From a checkpoint of a small transformer trained on Wikipedia: 9.71M parameters, no biases in attention or MLP.
Each number is 500 + 50 x the weight over the matrix's rms, rounded and kept within 0 to 999. Layers, rows and columns count from 0. Numbers have three digits each.

# up: layer 3 MLP up, 1024x256, rms 0.0925, rows 420-444, columns 128-255
# down: layer 3 MLP down (transposed), 1024x256, rms 0.0803, rows 420-443, columns 128-255
up420:441584460488501512507478471505498465564514583436498590550490482514506515538522531586498485462477442471446448516506531527372515431514472496421441404504478574542518439464491474523516493550485516480449442497430527466526467573534461532537369406529464489452458508523502511509509488529504531481467554517403460498626470560519480536524536444521586510501586469442503502524509518588468575509411
down420:439535405508513536546616506480483507536500465467464614400555499512482583585457453524485574545493454527451506515399536375481559527481423527466529492614569441461480518541610419541481461596502513577523530426494503473601501593480507603520500525580497477448486493463495428515511569477441527477438542522476467562545532570587415535493464359419479473505432440420582422548444473532405564466480
up421:450465453524467488511498507451453499468531494402563527504473464558479469476490446520501414562466534440520449479345554513460529458506467495564574556541561440518565499495505486554475547536542509503478476550493447530538472524564508453479418543486533483470529573456482546430502530480478612599388502466461501438503433530576533522555438542549458572528456572478510510471509518516535460527511
down421:495559487558516514429520560550515390461497552555492497415491499496544521490418459439451483512492469527477502495558460517483421466470445514477401504463459647553579454546466565554512559472530511479512497502493539483552444572439412525507515444535527580449480514414412521552492441510495502460485537435502554480581474542438511496521467448526457559458530558492382524592588479519597501559527
up422:477491483525498560473468470512470429535410444528622519496508476551548505495470549477419445486491479505536498414553557461494471522484487588495469534453559542483612449466503428514419403542578525393587531574531503490506399460494542285471504479588408553592458504519427539546499424600494537483514440517515519472500423514604510506488547493544593421520501506497364516516445484601452514458561
down422:484536610410461546543489529489425606531496453528540524590549523433464554375527491565444451608538602489429531552571494490492465509511532534507460587423624455521521475551591421436580476519477470524523578439415434516525452469456498462497501586495509457477527494501478542512564454504486508487512464586453588425385511514536421465534529506514552536402478536515512547599624459462500512428489
up423:513583476564517454484416554513495505574554565465468438510451485518478580510553581434464540520494448472445355478485555509515505456503437532448538428468472420508473522550504499469539487377516505450496517455456470586511478562531442496439508394600520428512500557479473564512479520449537522489455492453512503498549475530525603475542530601463469483424499584486495640525422464522491486502579
down423:560498394429490524548424525546523478477522547518416579453585442508532491469531490430509568456469472499518579572498489499484463530428471465468419537562561500470536455511543452472503463509494430535498627484511432451456466526457495403489533466531508540551436534481491500567454547514473519444484420482524505430516511475558473531578461514455496446462413615499568552588470537590569468490516
up424:349575407543468564562510463531467418621476520532526499568449594509584549482429550550546507440595453480465512442498558515497475508546410463475420521542566473487395510471449482494508529476553447539425471539498458603435460525479443462486424453427455524517432495515507412536471469524525455511437458533517437478561506494480553520556434536586568627471446511508486485475447495561506529547472
down424:483416474523585518507587506490505486579481480515489524433418551489467498447377468567591507526471471460516450538453442486470442479555463555562600493479563464517515507517485471534469534564511494545534490522535490554454482421496435455468464508520460447502539422559521455598471423531454544522509404502492573686465482442485587508467426499529515552487539523500455468560525566447580506498450
up425:454524501471407545415512591520500445502460416423539536472493513421512456536598546588548568497506568522461493527519514453419486426529395475506532509553544502539522545421514535470551430556484565515554514514528507469515619432569609470437513461513390523561483575442452436455535578447437521495502552531563502498558469609543508482496518521451457572425507444501467567465549527470480623454507
down425:505521527481527514561603440466473461566574500525621482550465432534517542436592495443545510477550505532462549462445509481492517380479427503515442457421470459450476508439618494459520533452450496591569436482425543503558455470457535509433640443460461527483526535475619538480568500481505562518502429571427437560516525476470569560498380507414444494442533497570381502467517444448409528537499
up426:540451512421432550475566571463523406440506462573439491566472563545444532474470554542445581399480393488532504564453512523539541480449444545528447570588494442416483456510537471445412368473437486450505516448507525503589539517481527565451411490447483404418497569427587478484524472481678494504482521467472480360579513539637475552448408566542570491478509457573504525593489394583473413420505
down426:487587527546476490415517556544496427539500523504442500407528553484469515425550681555531521514523508479423497553474454490463487496562498480491402599573484514503601438517427580385426576481601469504476550500503548407443529467465452513454611544455490462554490564501547497526558495511407448530439477446471417540485437574457609502506472453555463450569449497463491518475472613386465438580526
up427:438491510489596507495471533573486481483439519406585552501543511481516514453529431477530529490492495435558472441542536489479460431461510506469526451426438507489542468615462530499405479500492516484521514406478498534409459503501498537618460459586437477546583478502598479568447523468485519413513435475490523437553541518572484575470511570472525518553498465549563535524405557513517564482532
down427:509444486472480510486548503487544451421534536517486432539541526523482401532446507528511584505524500576542511573515437502474437484464504543436534487520504459550455442560468509448499597447527449542447459538518595548433551555514520537419520555510543561496506478508434549612519564523566492544532594537506499537482452457485500507544574518541436526494532599520452415486537473447561447496524
up428:462516527532462495535517416526396458587512565497502546540504414529541525459434537555506528560485515520513531421460492472441488535491500577473543500458552558513478520498471566563518435526507496456490411499519453518513477542540450426517487478431478596466514481512547471490475409475462511479499543539469480466481531584557531578552487481534485450461463557470491517498536416510489503493560
down428:463483497471524479483529490579512514506445552431495458461441460483514483551494525488470496495506499508529506505526535549529562472514472512443442525485488550480539444447499545500458434488513461500527478585486477476508443514529496458437533542481485539521478447539515560494513459515421456552498459419499496712465552556599483590478527449514474559444437531485458528509497468457428481505503
up429:505523459516424691515482558450449510483517573394513452611435474575421592456446555522458594455414552434506548466455493515555599396437483451451521612484511494449456457570517539537526463586518546539479528541523485652461576578531476471481516514455565560447553547419570555476458579502617582430562511483415593430525429437437451530549502478559596441622511444530382490480363541465505526575547
down429:457492451439445556497479407564429497455509572446408494468449491550579549480458448443470562432445445410500519441457599538459476464536512502576432474526481515513447489590568558582592535660550615477487507516591528459494452479422493419501463435436558535461500443413564496437523519555569576478472516516469597405550562475396526515473511531608539424395524482472402571646531485582536392502451
up430:459511559460421562470548502563439524505511457439490473546579459495505487547473632481491464441457514485531553485489458450431564453436519486492557636485487477493502483422570454455585522507546436472534452532515456509494547522578446462508482547486520517482542554506509506422554534490529460468551564486485578466483477448443460640432452426504504540496549411546434591470537552489515551513439
down430:555482609533466475504526595517443502519566470534455507510507538474508518452463537500493468506605436493478525560500475403420491509449440421511526590524454468538553499549520518485418484456540448496522520481484490531433468417501531511455463557525538471511539531523534465565467509473437507502509479436504505507477438453527488562437431490538505521447511472489556516447609515460419590492464
up431:478443513530578564562480489502443470461503367556539577490459548469568520486457489470486530470445427521507605493417614552457497516537479453472531411579483430566499497468536475437397497531484465489531509596468507465567508459568527468427493517542519511463511516560558553426564496515416571422543535434468499526382399553512512524532443583507549503533426431522528488509430454581584584511479
down431:452461494569536507474514446547476523544417545516631543459379517473516469483423480482443469534496562460568589461473460543461582498505491464502524524490488542499437554492418507664518436501538529490523604547520465535518459386396428559425449470560536452524490475438494449493478436505537452440495547486467512412521538449487444583522557468489439478420513497519481477588587483524431551446521
up432:456564554481484514494490632593446450506493585509584384528411522515523479506479475553513614447602494414504452477542503448465581587503491446509534470384478528511482516537525527548554512416479530465484536434500481503513570458504417516463389412541454550523484592425471479465507492512550530517588487538547512485489422591561474617502466518509529500495468488469529556542551454572493559460486
down432:477471486492543541588445618502559444352489555510534476554516559429563555527564506516470544476528486533499473524556460514453577505376531532568455442507527544605473530532430419482558531488597548521477392549531559548428553434614445537407503452476545446575444502435457408543475462414600514518476563548526507593403456576467551498611541492497440465474454612455423503578519510436518500505548
up433:417443570492397562476411546516507456493513417450450506533556536606493505592460510431531466502520454536491504432481539520568512493546445482452523456492540537513499533505522445549502523433497557488572509423407571425496477514494414399477451528590428523455499511522606462469511437559536574425425508493565569482536536554499562560481545465535579603531568483502436529531410492519559569465580
down433:418527431544483502517522565549527491392563562439464402522382441546516538524553497451513514504494458526468462502549556532502498497508490364436416460530551541457556443455536547528601538455401603518588460438463483503529510457483452496517521472492550407507415385545540476482537500529481543442473442549482651722481560539511500509507503601498513467516493510469494573540440524427458550472553
up434:453467592377470481520404504508509412474563529518451535570639480515413507514479555532480495487502433454503487544547424505471515526628467501382490341524465425506486418455533597541549406548518426493465482463438502579456552524552492424558361425515442504574587471520577516431450426467459500500483542664548512500504470480567546603470519555571522519518583496523501486526529430492528590494518
down434:500433430495491467495455514531533507636503525566452581489546467444491489601547496541471534475498511582434518522499483487531415488582498536443521556522502520579522469458459493559519506555463530432455469428443572504456459481488458491521523456565488595478470503610454508505542541551601531529529510576518409550471432554522586463498438507513553469558529496459392502592436407419432519515531
up435:517491461590488474543508478486454415567469462535569581564421558510562486407454535439506518527514482601619412435486398528534457500412518580513504426513479508423504483540486477467498490456470410549410441564472492540466652499494370550552546452537541501473500549497464387489437556479497540497425501492500428450662559446507508457438521481604568480565507467570576446501558570569483543537513
down435:522499484524463549458523473477540420483417382533473548397505516503530463407475492453586522501560444543547545508517484493387559498458531563547378485435591567508506475479448572526501526429416455544524579515603455510503540437529542525545466448482530448447531499491461544486426554477488533467505493518496582439543498560554480533413522545460486592615412459473547473458493538525421542474520
up436:391528497510588500537552421457401425582582474507600473534514442429446449480497575451469443499579514485458542489361531469466494385455520485527457513463516500570528449515497499490557428549486405420478443498518419467453490540505505464526535457549527505498543503461517453490414512490481543558505516488514539483534524503423581521538522476438578490443489468523466543520523540452500511520451
down436:409531532624506438459529469568486488503526422455497409518536509571538529512541428507563460515523520507378534608498597563454564469432459499498462464566501505602539522412623537461395445523461536523458414459528563487524376501490444470522478487512497509578437439517524520459519368477470496440504570542446560714471564490477598445519524475485548468433501481468407502477474581470502458494502
up437:493512481515536464434431516494487405438480564365500519491418525562463490474549519610423462453552399442529512537514430539463440466513474424601557437451582521504507389512549485545467401510439472518431466518566479538497468602609558448527445464524500425510532502488554557444569484530451434459397498542570445485522503594524509574529439479502522576481467538424525568585464465513489509507531
down437:553582519532577476505481547424540572365475539534538492503477411547475481520519501515443485449427503493512455493548414585532561529479597475509521531559445600417457472456424588509442507533479469539491524492456520476408555497494539410510505536505492460595471561439534499552474500590500473428404498537410518659523480452560510543488496524473416483497450495425582490488448504550563502553479
up438:525485529542427569564504488520490484531494514556526416512513497569484543525488600532418490445491402484365439552610422455453444432439490573471455508511571527424531498457544535567553432595542503475602553572479507492498511585536467456385505446495465549498507577523466483396485421465537549452523555510435604495562469488546553570445580564495569530569521459437466501501368470645521459519485
down438:454573512418480524446558437505480479408529500482486509518558466452520480552490469445579426532482479463537456466477440471392526585504506502533442519517577558449494408522499524541472550491561510513493506498502500533514561525465548503531457442481549596565541519488628588424503518465589395470459534489474518513427478489499436456538461594508595524518490523472506464476579461476488401565492
up439:523497524494430488570496436541446494478570509476502494485531480492507569472502449534389514489492451451494553455425535445526492582374529542445554425535560483469405456447588543477493532503571478502490469486504504483520578500543451448622456459429464447524496452449435462455523481531525570552563496502514544473464545396435478548549551472471548544534398460484508550499490468585483518460519
down439:557474449383438426557503515473523366442537484489460442412436400481535565566477421553466492524448486471495561532452455485567491508513524482533530432512483465434479481449490498413505537507619504443515604514568503581458407425486418513589535582494455517575491543527473536600505461511546478589557409540488570435442526556513474422528484425405538612483492388555477519433552535567491546461487
up440:544546498528560463483497453468482439506535488460444483517535466481451517506396508583481481588535484393487544507443563470499531531601482492494643469499518490440528523496445529537504486514557455496451512406480522575508561552483464449475419557540578559455615518465552553452512485476539618570512516500532531411532419483502569491454479540450542545424545518526490473522478470489481482568465
down440:445445427424490418489455446515521493550557565542518507540498493590518478506502444560505468576412488447477474581462589393462505601496557463490548496489522531451487461447577604563461496552543480563470512534551516506471496452530373513580530473394462505528535441469497463446474476420493516528546415532557631471496536496544513465449439518491551550501405480427575441390622500562489507568500
up441:514447521562489548498461400543462442486555664542540540498457477487451585542559493463407505555511546495547516502510515485405624366518403494610538506392592457464523514476568547462591458504500478410511516441530442456503467509446472552484483441502455569462516517526475575491516497517531557575450443481568462468512493508603442449501445540510543476548416516552533508581499458526430421587525
down441:545561551453555573500608544584441513591537551517478538444495502549497508560419484515458522525541433494493439456615448541518495554496520468556439434457470547417529462506510521525528558491426397515453473480498484449482392527496516470512414551546461520458490481501501550499502517447514448505558488435573518512350517513528443500524566481564468533525479546623548455427548477528442507505448
up442:512539532533475487488513524531386536470492536491572523505496438534548484473515439525437510495527485473482527534514457587535476534406464531539499407542509541543476529445425519534462537506510591498514565571458548511520497543536443479535486509438471413584493478453562553560427422423496543488372554549502497499505405471475515485563476454514522474496505588487474573500458435579620485506512
down442:508453565509510368504485534520540433493497518572583559560458470480471449547546479461499514503472463489471524532518585486521459541528520386476432556507581514441495537493468600553566593514422502506624485437526434498448495467604535512536447434555548527501378563538503512502587502524562447528543498496531517548524427451552456484510426488447497484513471533563532544588565540590453587514460
up443:473441424483515517583505509530524384486470539478547600491507445524357578559433575500526483424446470434565537461409464584481473505459515529524461506468506506453562415642547460564457380503509494426463521565543471502524492488525489430557469560524471561559579493507505518389419584544463503553453551621513518512474506503593509511496416490442587458442587490544454457488516476477440485460515
down443:514488487450426492556458509421468439533427466507525467586521534471472411492406574594500463444457475348548466559485584491467497504582574445493474518496526584582529459538549446561426511492602568579462450508469515544495554569535568519515537482494535371478665532573577465357512542619477527444476539542529485533463442525494510416619446478567459434532523485536478507449461502591630582457485
up444:410513477560539500517429517472502568568594462468568494517578570541455477422436613507544535476452405567588422479474416510498411513495479472450521583480500433574570500471481504420526375487494460492518453545507534540513451567449461540544497512473471424594520527395524466518426552514524543497549484545462507477447440573584449476459519505544574476480515562523527529520447552553510465469539